Weights of a small transformer language model.
Size: 8 layers, width 256, 8 heads of 32, MLP 1024 tanh GELU, vocabulary 16384, 10.6M parameters.
Architecture: tied embeddings, attention and MLP in parallel.
Training: a variant of SOAP for these matrices, 167M tokens, 5085 steps.
Each number is 128 + 32 x the weight over the matrix's rms, rounded and kept within 0 to 255. Layers, rows and columns count from 0.

# layer 2 attention output (transposed), 256x256, rms 0.0718, rows 20-31, columns 0-127
[[ 80 147 123  92 184 147 114 169 119  92 103 158  55  88  96 154 137 114 153 183 176  96 118 134 161 122 130 136  91 112  86 173 120 150 153 124 161 119 101 104 141 121 171 126 121  50 143 120 165 152 134 103 120 123 132 104 162  66 134 125  98 164 137 119 118 176 130 167 101 114 110  64  86 115 136 123 210 157 163 117  97 182  89 176 139 133 152  88 120 131 116 112 110 127 145 135 147 200 182 105 123  91 102 101 123 139 155  93 123 166  85 144 119 157 103 171  80 146 122 131 147 207  88 132 100 135 125 158]
 [119 118 174 162  93 155  98 114 139 181 105 134 155 117 145 130  87 153 119 180 140 126 174 147 189 130 119 127 126  99  72  94 149 147 157 141 166  64 160 108 129 215  88  87  87 118 119 150 143  86 118 118 141 148  72 185 143 118 162 121  98 110 101 179  92 166 138 161 121 112 141 105 129 125 126 127 153 149 134 135 161 128 135 186 169 157 133 139 144 108 113 180 180 144  57 116  81 133 111 176 143 147 137  91 111 118 180 170 153 140 135  89 121 144 159 180 149 143 105 143 126 124 173 135  77 120 130 180]
 [137 121 165 179  74 214 127 140 123 165  62 146 111 139 118 137  87 167 121  64 138 118 138 178 176 113 160 143 137 103  59 198 132 147 147  99 168 151  63 135 156 154  64  98 132  87  94  94 112 143  56 108  79  78 145 115 127 111 180 169  56 159 200 151 110 171  93 180 163 151 168  85 126 163 153 185 107  92 139 130  95 170 114 158 116 141 134 113  88  77 203 155 151  68 144 104 142 104 163 126 139 181 126 110 166 129 188 136 135 116  96 132 131 107  89 106 145 100  77 102 143 195  73 105 124 134 134 108]
 [132  77  69 113 137 109 130 161  95 141  70 108 175 117 134 114 163  83 122 186 111 124 157 106 107 134 141 135 137 170  60 142 110 111 150 159  85 108 154  94 106 169  98 116 145 130 138 210 102 132 135 186 175 176 113 137 151 157  54 141 130 185  67 119 174  91 164 187  89 176 148 147 146 122 177 123 160  72 125 145 158 158 120  73 149 109 140 108 158 183 145  82 101 130 131 145 119 101 129 137 195 158 160 114 149 104 137  73 147 167 116 115 143 162 101 104 115 110 137 171 139 130 119 155 144 128 119 181]
 [152 110  57 151 167 167 100  59 126  62 105  90 119  72 203 170 148 122 149 135 115  92 115 173  86  75 204 188 125 126  78 109 150 193 173 139 147 131 115 159 105 101 198 168 113 114 164 150 148 128 122  78 144 116 117 165 137 129  92  63 143  81 170  96 164 108 109 163 107  81 147 151  94  83  76 137 134 150 151 135  59  57 118 130 174  96 179 150  97  70  78 123 160 101 168 112 152  93 105  94  80  84  86 167  87  69 101 145 176 128 172  76  98 112 225 117 175 229 166 127 161 162 119 105 127 168 151 111]
 [128 119  94 113  68 136  68  92 117 143 120 110 124  80 109  99  86 127  86 107 101  79  82 202  59 128 129 110 114 152  50 108 156 179 120  90  83  89 159 162 170 144 112 118 116  93 152 128 142  82  87 118  39 135 134 155 130 124 150 124 145 119 165  94 154 111 213 134 128 109  91  95 115 143 147 182 173 123 134 166 163 149 128 144  53 122 138 118 139  92 130  78 134 142 150 168 173 150 149 125 181 112 129  98 127 126 141 126  96 160  95 126  99 133 109  94 184  99 144 142  87 114 102 161  80 127 110 132]
 [139  80 152 179 140 149 149 176  71 169 108 113 107 101 159 133  82 153  78 125 186 121 117  92 168 112 149 142 174 113 120 127 102 112  84 158  45 147 103  97  66  73  85 133 163 130 159  93 144  83 115 132 173 108 123 120 110 102 123 189 122 126 131 173 167 125 138  99  90 166 150 162 103 125 145  97 137 138 156 110  89 136 164  96 146  99 136 131  67 104 113 147 139 150 115  98  97 143 147 116  77 132 116 150  74 121 107 162 129 135 101 175 110 124  76 125 143 173  77 140  99 121 160 193 130 189 168  86]
 [125 169 155 145  78  96 160  82 133 137  83 143 163 147  99 109  87 136 118 118 126 119 115 177  74 124 120 154 177 129 179 131 158 149 105  78 153 145 100 104 114 168  97 149 157 190 157 113 165 161  64 147 195  98 141 142 125 161 184 110 182 134 120 104  68 100 180 146 119 114 159 165 110 127  86  68 144 119 111  82 140 100 156 139 133 150  74  83 118 163 131 100  64  90 149 157 119 173 126 110  54 120 120 160 122 191 131 179 153 104 136 135 104 138 137 148 151 175 111 123 129  88 143 103 108 123 132  76]
 [122 127 169 142 169  85 124 102  95 114 116  67 113 205 108 205  84 141 127 133 163 107 146  84  87 136  75  76 125 111 147 131 197 153 136 178 150 133 159 240 101  97  96  70 140 136 110 169 198 133  85 109  84 111 177 122 155  65 161  95 172  52 192 133 108 112 159 117  71 100 127 139  95 228  62 174 103 168 132 145 145 197 115 203 171  85 146 140 123 111  90 126 137 105 184 168 177  73 157 134  98 182 141 134 129 189 114 229 124 104 211 107 163 116 138 154 213  91 134 139 130 150 101 115  91 131 134 153]
 [119 126 188 151 121 141 131  95 123 144 102  90 176 204 138 125 146 149 192 158 136  87  91 153 164 180 199 128 166 199 117 131 121 122  62 123 147 164 110 134 141 158  32  85 167 141 153 136 120 102  55 171 136  89 186 171 136 215 136 161  60  89 177 117 152 113 128  88 116 139 125 151 100 114 160 137 158  67 146 110 178 155  56 129 170 121  97 141  79 174 123 174 130  94 147 156  88 144  99 144 135  85 131 112 163 103 151 115 139 140 184  92  77  88 154 132 144 180 123 101 113  94 115 108  95  81 149 179]
 [135 167 117 149 137 156  98 117 175 148 110 165 142 124  96  69 142 128 141  92 157 133  79 155 177 185 157 177 107 149  82 141  96 131 120 116 135 130 114 148 158 140 105 130 174 109  64 114 126 148 122 127 158 137 140 121 159 133 111 120  83 117 126  84 101 171  68 146 138 187  94 144 113 162 141 163 100 135 111  60  71 110 149 155 174 204 134 107  80 109 140 149 126 131 126 150 128 162  76 123 176 126 116 178  55 118  80  85  92 103 172  85 119  93  90 177 124 102  80  91 172  80  81 151 239  76 134 115]
 [118 116 140  50  77 119 106 135 116 102 166  27  89 152 107 195 194  97 183 123 115 198 170 119  70  87 107 166 123 160 107 113 114 167 143  99  84 149 109 126  79 120 154 128  90 133 228  97  99 137 161 110 169  77 133 153 128 125 173 128 174  97 105  73  68 153 107 129 107 146 150 125 121 108 142 117 147 154 147 109 110  94 115 121 111  94  82  75  34 132 122 161 114 107 114 151 127 136 106 101 156 105 124 117 161 129 218  79 112 123 163  68  69 109 166 142  78  85 170 109 143 101 191 116  83 101 115 112]]
# layer 2 attention value, 256x256, rms 0.0747, rows 21-31, columns 0-127
[[159  95 155 204 120 112 109 133 154 152 132  80  84  40 141  92 182 137 104 131 149  75 130 110 160 140  94 107 155 114 157 192 119  89 158 169 166 192 122 146 166 143 148 109 167 131 127 135 126 118 145  63  95 113 141  91 104  92 140 138 173 140 133 140 110 156 150 165 108 148 102 167 181 175  95  78 119 129  80 132 153 162 138 133  99  96 169  91 133 108 156  76 126 158 128 161 145 102 159 100  98  95 121  98 104 137 150 122 147 141 112 151 164 133 108 149 173 158 135  91 128  83  96 115  93 151  54  82]
 [119 159 143 160 194 120 151  54 148 110 186 114 140 104 119  86 119 185 160 100 133 127 133  72 114 155  83 120 120 113 125  88 151  78 135 188 144 154 109  79  94  82 176 141 183 143 142 139 158  82 125  80 164 128 110 131 132  81 117 109 163  87 113 121 163 153  92  88  42 139 123 140 111 145 120 116 135 174  84 136  95  70  90 109  85  93 144 109  76 115 120  95 126 182 149 153 143 143 119 121 117  97  97  84  82 100 171 116  92 138 152 108 110 134 142 136 139 219 114 175 121 199 172 133  70 184 124  82]
 [105  95 187 111 107 103 135 103 160 120 165  98  77 132 133 133 146 119  57 123 111 141 173 207 150 103  97 102  98 108 191 156 141 147 155  58 174 130 115 129 125  97 136  76 120 125 183 140 127 143  90 104  41  67 113 145  97 178 202 109 100  81 113 123 161 202 116 109 138 119 122 144  92 121 166  86 104 136 178 101 124  71 143 138 139 127 154 121 152 110 110 122 164 158  93 134 152 133 159 169  94 139 172 124 155 120 160 174 137  90 110 158 155 157 107 162 152 103 150 126 128 130 140 178  93 121  86 141]
 [172  92 128  57  55 118 121 120 161 160 154 171  92 202  98 151  94 177 115 158 103 129 110 127  65 133  91 127 109 125 148  64  87 121 142 158 139 164 126 137 145 130 169 178 115 167 115  74 135 172  75 168 125 115  79  86 149 142 104 156  97 183 126 219 106  82 156 157 131 204  71 142 144 102 119 142 144 147 125 160 186 171 184  90 108 154 101  64 164 170 146 141 118 107 114 134 109 224 118 169 126 154 229 176 222 171  91  78  89 108 118 126  98 123  72 101  97  87 128 112  31 109 119 142 129  58 186 218]
 [133  90 137 110 154  97 110 175 109 105 135 136  60 161  54 158 137 140 153 166 145 162 164  92 115 123 120 176 101  84 175 144 117  80 153 156 172 137  66 102  51 148 186 154 108 131  86 125 217 162 137 172 170 145 125 111 108 182 185 138 141 164 109 195 178 124 116 100 101  98 160 131 107 109  95 146 149 169 154 185 112 120 174 128 147 109 129 157 128 132 143 166 137 107 124 153 171 137 122 137 136 114 122 203 146 125  73  73 148 127 112 102  74 129 152 129 154 136  66 186 104 218 124 116 108 139  75 153]
 [106 103 118 176 125 128 160  77 203 156 112 120 167 109 121 106 140 162 107  70  96  87 143 185 139 155 112  60  88 133 104 107 110 164 158 123 115 166 142 186 216 114 171  86 130  94  72 112 151 163 139  96  93  88  97 191 162  89 148 127 110  77 176 138 135  75 135 133 115 117 145  51 185 154 108 135  93  63  91 185 145 154 137 194 149 146 123 144 157 124 120 125 101 113 114 144 116  88  98 162  88 127 109 129 121 132 161 165 100 120 159  78 175 130 162 152 113 124  69 102 134 107 104 131 136 112 107 131]
 [ 86 114 146 107 160 135 128 187  57 150 117 162 105 140  93 132 149 116  92 161 123 150 168 100 188 103 120 131 111 150 119 160 133 131 127 151 114 148 108 122 102 143 109 104 108  87 155  44 120 115 157 120 113 148  64 127 174  62  88 153  54 129 149 119 168 193 100 209  94 172 147  88 157 139 143 173 142 154 112 118  99 205 163  96  95  91 168 115 143 125  99 153 186 140 159 106 122 117 161 146 151  92 122 105 123 127 165 156  85  56  63 109 117 101 124  77 102  58  31 147 143 205 102 152 136 133  83 151]
 [158 153  89 151  98 183 123 124 146 137  54 201 112  78 105 107  82 143 103 111 163 122 154 134 123  74 195 150 175  90 153 103 170 109 146 121 108 203 118 105  99 151 177 217 124 134  99 139 108 108 179 132 167 131 111  96 120 107  63  85 129 160  60 140 134 131 118 141 130 107 135 165 136 122  78 110 111 143 196 139 149 109 183  87  92 151 129 121 131 118  99 147 126 194 150 116 162 151 106 152 218  87 112 100 161  74 118  71 149  90 108 127  88 132 176 122  86 132 136 122 118  79 118 127 189 130 120  94]
 [172 110 172  85 133 131 120 128 137  86 137 224 160  86  80  99 142 103  74 147 124 148 169 108 129  66  83 143 133  96 116 158 160 138 152 157 196 118 192 102 127 106 161 154  53 133 126  78 106 168 107 114 114 144  99 103 129 182 143 113 202 106 143  78 121 126 140 163  45 147 197  44 136 133  84 147  71 175 113 129 102 210  65 113  99  67 181  95 135 136  84 106 173 157 128 135 139 193 122 169 110 123  94 106 130 165 116 185 155  93 116  87 130 137  98 132 151 158  88 104 149 148  88 236 156  92 147 155]
 [118 165 139 112 124 184 142 129 145 124 129 103 135 152 160 168  63 126 122 121 103 154 130  88 115  81 105  73 136 153 181 123 193 108 116 195 178 128 147  95  93 106  85 161 136 128 125 148 118 113 145 108 132 133 103 110  65 103 125 155 143 105  85 166 107 160 129  86 109  76 134  65 164 157 117 169 161 101 140 172 139 173 116 116 103 116  80 157 113 126 201 120 132 121 164 100 145 103 174 125 110 150 165 111 146 144 147 109 134 115 145  91 107 170 156 106 132 163 124 114 122 142 156 129  89 127 160 162]
 [171 114 144 111  96 122  97 207 149 138 138 151 108 118 102 112 133 134 120 170 166 123  45  46 138 155 103 143 111 131 126  74  98 196 140 161 146 136 114 108 104  94 109 180 126 125 149  66  95 172  96 133 129 148  79 192 117 206  94 150  12 141 132 144  81 124  98 130 144 148 127 136 134  79 172 116  88 136 154  90 150 142 106 154  81 134 137 147 116 154 146 105 170 131 117 135 115  49 113 180  60 179 119 121  86 184 139 170 107 139 159 106 125 139  51 102 119 125 125 142 115 159  97 111 157 117 168 151]]
# layer 2 attention query, 256x256, rms 0.0726, rows 32-47, columns 0-127
[[151 122  94 118 113 136 135 145 107 149 142 171 134  83 158  82 131 167 145 138  96  57 161 178 150 145 127  94 116 150 123  91 121 136 144 159 129 106 123 181 148  91 125  98  78 130  90 170 109 131 112 115 120 164  84 105 151  90 118 128 116 170 145 128 174 160 119 128  99 106 130 153 138 152 109 134  83 107 105 136 134  98  94 143  67 115 113 159 173 121 133  99 112 100  58 121  89 121 110 145 126 130 214 138 101 105 109  97 146 155  93 127 127 135 183 146 146 201  98 120 101 109 164  53 118 101 134 115]
 [134  79 167  81 145 146  99 101 115  96 181 124 127 142 140 135 131 146 178 111 119 162 119  26 121  98  98 101  98  94 173 138 149 133 102  81 108 146 182  76 119 125 129 128 111 147 170 108 105 133 140 147  89 131  68 136 118  98  72  90 121 110 143 135 188 115 102 122 154 132 167 120 123  90 136 129 217  84 112 136 141 101  93 114 142 119 112 118 136 129 162 163 124 145 157  75 160 101 135  91 139 175  93 139 131 141 104  96  83 122 167 143  92 128 106  89 123 129 145 178 149 152 201 112 164 103 134 152]
 [114 176 106  94 123 184  99 166 154 163 128  88 148 132 166 121 124 129 156  84 120 117 122 106  66 143 193 125 103 154 125 117 144  91 157 153 155 114 181 134  81 121  87 113 154 112 162  96 164 116 128 141 100 164 126 132 128 138 137 135 152 120  88 128 110 160  77 149 183 121 174 140 148  91 119 107 125 109 162  74  85 207 173 130 136  58 134  93 103 158 142 148 174  96 178 168 106 110 134 120  84 101 123 112 116 114 141  96 140 134 139 129 102 158  91 130 185 116 142 118 100 110 116 118 113 145 115 133]
 [125 172 121 165 119 127  77 168 154 100 160 141 139 133 111 149 144 157  90 150 114 197 111  98 161 140  64  79 128 129 111 160 158 103 147 129 125 144 167 113 134 113 141 132 152  60 135 148  95 120 106 139 134 106 148  95 139 186 129 113 184 128 135 102 123 117  93 167 101 154 121 180 168 152 141 157 132 104 109 143 140 145 130 109 121 116 113 127  42 120 119 147 103 100 168 139  88 106 112 172 157 167 145 126 165  77 159  97 121  98 138 136 161  64 137  95 143 131 126 103 142 146 181  89 130 183 109 104]
 [162 135 133  92  87 186 118 121 170 153  91 150 113  99 174 152 155 139 151 120 201 169 105 105  92  90 138 144 103 110  59  82 121 125 140 115 171  66 134 124 144 109 147 128 132  69 109 130 126 113 124 137 121 121 172 152  85  74  61  60 131 114 162 117 106 173  76 112 168  99 152 118 134  93 167 116 106 128  99 171 138 147 139 103 120 134  87 178 122 127 172  77 141 148 132 183 139  98  56 130 172  91 126 131 176 109 124  88 153 132 154 132 159 101  82 167 112 121 176 131 146 121  91  60 108 158 161 168]
 [100  90 122 135 128 126 102 146 159 174 102 139  96  87 134 112 155  96  95 192 127 118 110 125 124 150 136 152 127 116 179 125 140 102  80 116 135  97 131 125 161 140 145 207 114  97  86  83 140 139 137 136 101 113 139 125 125 128 154 113 102 143 130  94 112 128 136  75  98 103 133 120 158 119 125 104 173 121 122 132 150 181  55 123 108 116 108 100 145 139 153  87  97 112 109 102 153 125 103 147 163 123 132  99 181 137 122 151 110 130 114  99 145 216  54 196 164 123 111 150 138 102 139 146 112 167 147 115]
 [159 109 160 168 146 119 112  83 135 125 135 146  98 126 168 114 174 120 141 110  95 135 118  90 122 144 128 157  48 146 136 133  94 119 127 128  71 117 130 159 159 159 159 142 125  65 134 192  95 129 111 138 165 136 189 130 139 169 128 152 109 118 162 119  91  87 113 113 133  96 150 129 158 117 125  95  86  90 185  97 103 157 132 119 130 129  88  99 179 143 142 119 201  89 143 116 122 114 129 175 139 121  93 100 172 150 158 125 122 124 199 108 109 104 101 150 132 119 117 164 146 134 144 148  96 117 109 167]
 [169 152  88 178 133 139  98 131 128 116 149 115 127 123 155 107 136 177 119 175  88 119 124 108 121 225 158 101 145 132  85 154 142 158 126 191 109 128 147  95 146 121 115 138 130  78  89 110 143 126 105 177 182 138 167  75  82 107  85 105 140 168 112 126 146 117 168 143  93 143 147 104 106  87 149 126  75 131 142 124 112 103 101 106 140  86 102 139 142 132  96 106  96 111 100 120  88 133 120 147 167  86 124 115 118 116  75 166 122 138 109  89 135 119  31 103 121  84 160 132 122 170 105 142 169 145 118 135]
 [122 137 132 137 120 164 105 164 189 139  90 109 148 103 106 191 105 116  91 150 159 158 117 111 187 158 111  75  89 167 113 133 114 143 106 109 163 140 101 125 129 132 145 148 120 142 126 113 166 130 152 145 133 114 147 120 101 134 154 129  78 135  98 155 166 126 172 152  79 178  75 131 102 176 139 114 164 126 140  52 167 149 103 149 147 143 154  90 105 103 123 144 127 114 138 120 166 129 144  84 100 177 174 120  99 140 123 154  63 120 118 169 101 130  53 195  88 159 140 135 143 142 103 114 113 155 148 125]
 [101 110 107 147  97  90  93  84 167  82 149 129 193 170 124  88 136 167 115 113 140 108 106 128 114 150 154 125  93 141  85  82 162  92 142 152 101 101 144 117 153 110 138 121 127 138  68 139 159  91 165 153 124  83 121 105 134  87 172 103 106 126 143 161 114 112 125 133 152 131 108 141 116 135 119 128  94 112 142 114 148 147  84 192  57  95 117 102  92 103 102  95 172 117 164 117 109 121 144 147 131 131 167 130 139 101 139 101 159 138 104 150  99 136 134 123 140 108 153 140 131 131  73 164 150 119 150  84]
 [148 142 150 121 141 139  86 138 164  56 168 124 113 131 112  96 114 127 132 130 153 119 166 161  72 119 164  71 150 145 167  87  99  75  94  74 154 140 132 130 126  97 127 124 114 106 120 119  93  90 130 145 112 133 136 184  96 137 145 137  83 116 160 121 175  63 141 107 175 145 171 128 111 109 152  89 109 134 124 139 155  96 152  99 168 105 123 133 133 148 143 155 122 120 152 141 133 155 150 109 114 180  67 129  93 125 121 113  97 115 131  98 104 157 125  55  90  70 105 141 158 130  76 132  97 122 158 106]
 [134 143 110 126 103 143 117 114 157 166 108 111 105 153  44  90 115 113 133 120 131 113 133 140 140 155  81 126 112 106 134 121 115 101  88  90 146 172 109 107 105 138 129 156 109 172 168  78 173 135 136 132 137 133 143 114  72 138 167 133 123 167 133 112 117 115 141 140 133 107 111 145  69 130 137 175 131 131 162 152  75  89 157  88 154  64 132 109 161 165 115 168 143 133  89 160 130 136 102 117 112 160 156 162  94 109 133 161 152 104 111 173  91  82  28 132 100 133 122 183 116 123 148 125 132 161  92  81]
 [112 111 113  62 150 165 102 149 154 130 112 101 168 120 102  92  75  54 103 190 114 128 126 126 166  90 139  91  94 105 160 100 127 140 120 111  93 107 150 167 120 121  78 142 115 106 115 168  89 108 120  85  87 118 136 109 129 165 144  97  84 124 160  75 139  89 121 131 145 104 132 173 178 157 179 150 133 144 121 136 141 134 137 107 182  72 149  75 138 166 126 133 136 136  90 138 129 125 125 114 147 147  91 141 104 102 129 135 140 155 152 146 132  71  98  91 121 104 140 113 129 109 155  89 152 137 130 131]
 [126  49 122 110  55 122 126 162  80 165 147 116 151 114 105 143 176 118 131  90 131 119  72 130 160  74 134 154 149 145 122 103 137 105 140 126 135 125 124 148  98  97 105 132 114 119 129 110 106 111 102 144  66  92 103 136 140 192 106 154 164 140 121 101 174  65 131 135 130 184 186 124 163 128 131 118  71  90 168 111 157 116 160  92 131 127 121 127 190 162 104 101 153 102  88 129 171 164 129 163  90 128  84 160 127 167 175 157  83 103 124 142 117 125 138 124  96 152 113 183  97 164 103 174 131 138 147 168]
 [127  90 107  98 121 103 119 160 102 123 143  95 105 116 150 148 151 124 128 117 148 146 156 115 127 157  78  98 162  68 145 138 180 148 109 129 154 128 150 138 132 129 162 105 111 138 161  82  92 150  85 154 103 131  70  71 156 135 108 128 125 161 121 167 152 154 176 155 128 158 158 117  93 139 179  66 130 129 119 109 168 137  96 169 131 141 162 155 132  99  95 124 113  87  84 138 167 118 108 132  81 100 142 128 111 107 114 146 129 137 123 114 135  60 126 139 141 136 152 148 126 162 164 112 123 104 131 144]
 [125 124  86 135 144 127 127 104 139 101 158 154 131 130 130 169 142 140  74  98  99 163 126  97 167 113 138 158 112 139 142 107 102 123 169 217 116 142 158 165 179  86 104 156 116  77 130 111 130 115 129 155 145 103  85 177 153 121 162 188 187 160 120 151 105 158 123 113 139  89 107 134 185 141 132 110 112 162 112 146  62  89 140 120 120 140 130 136 175 107  84 118 122 118 113  67 170 130 104 156  64  97 115 116 162 144 142 162 143 131 102 175 153 122 146  51 147 151 131  72 155 186 121 104 141 165 196 113]]
# layer 2 attention key, 256x256, rms 0.0725, rows 32-46, columns 0-127
[[124 178  86 112 107 207  87  79 140 163 127 121 115  95 120 146 118 132 141 107 110 138  44 116 148 114 159 147 141 153 143 141 156  98 120 109 141 141  89 109  92 100  90 103 116 109 130 158 129 109 111  94 144 194 134 132 141  76 122  83 133 135  72 115  89 107 178 129  21 158 101 139  74 144 125 166 133 117 142 123 124 158 116  77 133 133 152 133  94 131 128 128 123 176 159 145 151 177 162 102  94 117 140  76 208 123 115 170 115 133 135  88 156  91 123 145 141 115  83 115 110  93 102 198 145 151 131 104]
 [147 153 165 186 139 142 148  37 123  87 163 120 119 104 134 117  89 132 129 160 135 127  94 155 164 146 232 150  88 115  74 109 140 141  78 100 177 173 135 166 161 122 129 205 187 150  74 128 186  79 122 126 106 118 192 185 129 142 138 117 119 155 180  53 109 107  86  84 126 125 159 115 112 108 197 136 134 112 185 114 135 166 132  85 120 125  79 159 122 122 108 139 118 155 148 110 108 145 124 113 210 174 135 133 169 131 140 112 166 169 119 108 114 105  74 176  82  89 136  82 117 144  99  83 137 138 155 112]
 [124  73 152 136 154 160 131 148 153 145 136 145 137 103 122 173 164 140 131 186 100 112  99 128 138 156 109 180 138 105 143 155  91 142 202 117 129 119  50  92 246 165 125 140 174 143 129 154  84  79 130 154  97 131 158 141 123 144 105 106 116 148 116 156 119 126  93 158 160 148 128  57 126 148 165 158  64 110 115 169 145 128  93  57 117 161 150 121 146 140 178 131  64 128 132  96 107 148  98 122 145 109 103 155 180 135 213  89 115  80 145 173 162 121  96 143 123 144  84 100  82 195 128 107 152 145 191 132]
 [160  70 108 163 121 164 129  95 129 124 176  69 107 118 133  93 148 137 112  88 122 179 142 125  90  76 164  84 120 114 119 118  82 157 187 136 148 188 133 150 126 108 192  92 115 141 115  85 143  99 121 109 120 125 161 117 123 134  97 123 137 116  85 163 207 210 183 105 128 127 150 102  90  95  80 146 135  76 163  87 137 130 130 142  79 156  96 144  87 117 165 146 135  94 160 104 160 137 168  92 148 175 141 124  68 128 123 149  77 152 139 147 159 138 120 113  88 107 180 118 159 145 158 190  49  92  96 162]
 [133  93 176  59 149 113 105 121 144 133 130  87 168 181 100 142 149 132 138 133  91 147 104 133 131 167 204 111 113 138 144 185 141 154  93 175 130 124 121 117 123 148 126 145 153 114 140 131 191 139 125 133 161  80 156 161 160 168 126 152 126 146 118 117  52 179  84 116 152  83 114 133 105  84 123  52 109 148 159 164 117 132 151 147 199 126 101 128 174 176  82 128  91 129 103 101 130  77 148 101 164 140 133 103 148  98 166 143 119  90 130 135 124 109 140 147 135 100 152 140 167 182 106 104 127 161 120 132]
 [128  71 165 111 125 104 128 154 108 124 148 128 145 171 113 143  89  89 170 106  99 161 153 137 115 190 114 135 131 101 120 117 169 106  87  97 143  96 132 162 122 148  91 128 120 120 100 154 161 114 135 160 127 115 144 136  78 134  91 181 105 137 112 115  70 144 138 128 216  94 159 175  42  89 139  57  97 149 141  74 121 119 208 164 123  78 146 135 146 112  87 135 168 135 158 151 103 171 156 127 100  98 122 126  84 163 109 133 187 149 117 135 164  85  46 130 142 126 142  98 145 141 130 132  80 123 144 133]
 [120 101 125 157 162  88 126 180 132  90 151 121 178 112 137 102 157 122 125 145 146 102 166  94 201 129 151 143 119 142 125 125 167 145 140 119 103 190 114 116  83 177 116 121 117 149 138  96 175 129 102 163 109 117 152  46 105 106 129 148 151 119 114 139 136 129 124  63 149 125  75 135 144  84 112 122  74 121 100 111 173 130 166 143 111  96 154 156 104 132 115 180 126  99 118 101 121  83 124 163  82  99  98 120  72  93 140  96  90 130 136 184 118 151 172 146 131 106 126 105 168 133  70 142 169 105 169  55]
 [ 98 130 185 110 128 128  73 124 131 102 136 131 176 109 122 184 148 137 170 128 182 178  90 134 106  61 109 167 151 126 173 119 138 198  97 109 151 176 104 108 167 120  80  96  77 161 158 154 144 148 123  39 128 131 131 138 177 110  99 107 189 142 123 122 125  69 152 145  85  84 164 151 146 176  69 144 134 125 120 109 151 125 152 118 150 120 120  88 106 113 183 106 108 136 209 127  84 171  96  91 131 154 144 172 111 109 142 144 137 140 135 145 154 189 151 225 132 111 159 136  96 102 175 139 152 179 148 133]
 [159  98 124 166 128 136 154 139 133 187 151 151  94 160 182 114 106 128 154 119 176 159 114 128 176 192 129 173 109 103  92 169  77  81 169  63 116  96 163 172 153 105 112 125 167 124 201  86 204 193 184  64  94  99  96 134 146 172 116 159 135 127 125  77 132 169 166 174 156 151 141 151 101  73 128  91  79 121 141 124 132  99 167  89 136 153 153 141  87  91 156  84 137 139 158 161 105 137 121  89  81 120 165  88 161 167 182 153 107 177 150 101  94  93 123 129  45 160  99  95 117 134 144 113 116 144 139 123]
 [169 141 143 102 147 147 158 132 138 171  92 129 169 100  93 123 120 108  92 128 121 129  79  93 144  79 125 161  88 135 166  97 148  80 156 124 125 132 127 141  97 131 132 105 116 118 179 173 132 171 123 143 135 153  68 102 144 126 101 146 182 203 101 164 118 135 135 156 131 146 126 135 186 146  94 130 141 128 116 156 112 130 134 150 171 134 114 119 126 152 131 129 137  99 152 149 113 190 127 115 115  93  87  92 133 176  98 176 191  89 108 140 206 116 104 172 116 142  85 119 166 177 140 140 103  90 145 126]
 [102 121 117 125  99 114 170 146 137 129 116 146 144  93  47 118 161  61 190  89  64 121  96 114 181 136 105 115 149 114 103 141 143 167  65 148  77 120 140  97  96 200 118 133  73 201  87 116 161  42  99 177 136  88 114 131 128 158 117 133 160 140 162  97  70 144 136 138 154 134 164 145 141 131 132 107 139 100 170 141  90 169 125 157  95 152  83 105 185 130 169 105 151 114  87  88 242 114  92 148 156 139 146 122 159 109 136 131 155  90 116 134 109 110 134 146 118 109 116 126 131 199 188 109 130  99 132 142]
 [109 155 183 155 111 146  86 126 156  86 129 158 143 127 178 130 169 188 115 149 140 136 131 168  91 101 145 155 143 169 149 129 135 182 128 126 139 140 133 140  97 101 103 134 190 125 186 128 153 141 135 108 164 163  98 127 114  66 126  69 116 105 163  93  93  92 100 107 116 172 176  85 167 143 103 199 173 150 125 136 149 120 133 120 135 168 212  84  99  65 159  68 107 135 137 106 158 134  55  92 139 107 116 121 187 123 131  91 179 122 126  63 134 106 150 161 160  64 115  97 138 112  81  90 176 161 156 122]
 [ 97  90  89 138  97 115 107  84 175 111 146 146 103 136 143 101 130 147 120 106 109  83 124 212 163  77 118 116 157 145 130 115 120 201  64 136 168 129 135  64 115 150 117 179 159 227 151 116  96 119 129 138 139 113 126 114 153  67  79 101  65 109 135 100 123 165 107 137 168 151 100 119  93 114 152  94 121  94 135 120 190 139 103 132  60 166 138 131 196 102 137 129 141 103 173 149 145 152  69 105 178 174 154 136 177 109 131  57 182 127  91 113 119 167 154  99 151 116  99 102 159 138 156  90 142 125 103 103]
 [ 78 138 104 113 161 117 194 125 113 204 156 177 131 176  92  78 103 122  95  63 141 102 146 137 105 107 120 115 101 123  98 172  95 120 111  90 112 147 127  99 111 159 145  83 130  89  43 128 134 139 100 128 158 110 126 143  93 183  99 176 105 136 129 116 199  84  79 106 108 171 125 171 185 132 133  98 140 111 123 125  92 165 169 104 122  80 162 127 128 102 139 189 144 162  73  65 164  79 147 149 131 158 104 161 155 137 165 160 145 107 139 149 127 162 114 129 113 174  77 114 102 125 103 157  78 125 142  58]
 [150 190 106  64 114 121  88 157 126 104 151 163 116 149 107 118  96 162  60 108 135 138 140 121 126 135 178 147 145 118  89  98 127  87 133 153 152 144  92 124 122 160 165  95 127 137 100 171 130 110 137  96 132 137 122 171 120  66 117  96  56  72 137 123 166 144 139 147 132 115  90  80 127 211 106 138 147 176 193 178 125  69 129 165 143 115 152 127 117 123  99 108 101 175 100  72 152 136 157 128 142 165 171 145 123 137 147 188 127 159 137 153 163 140 121 139 123  92 107 121 105 109 115 168  95 210 125 195]]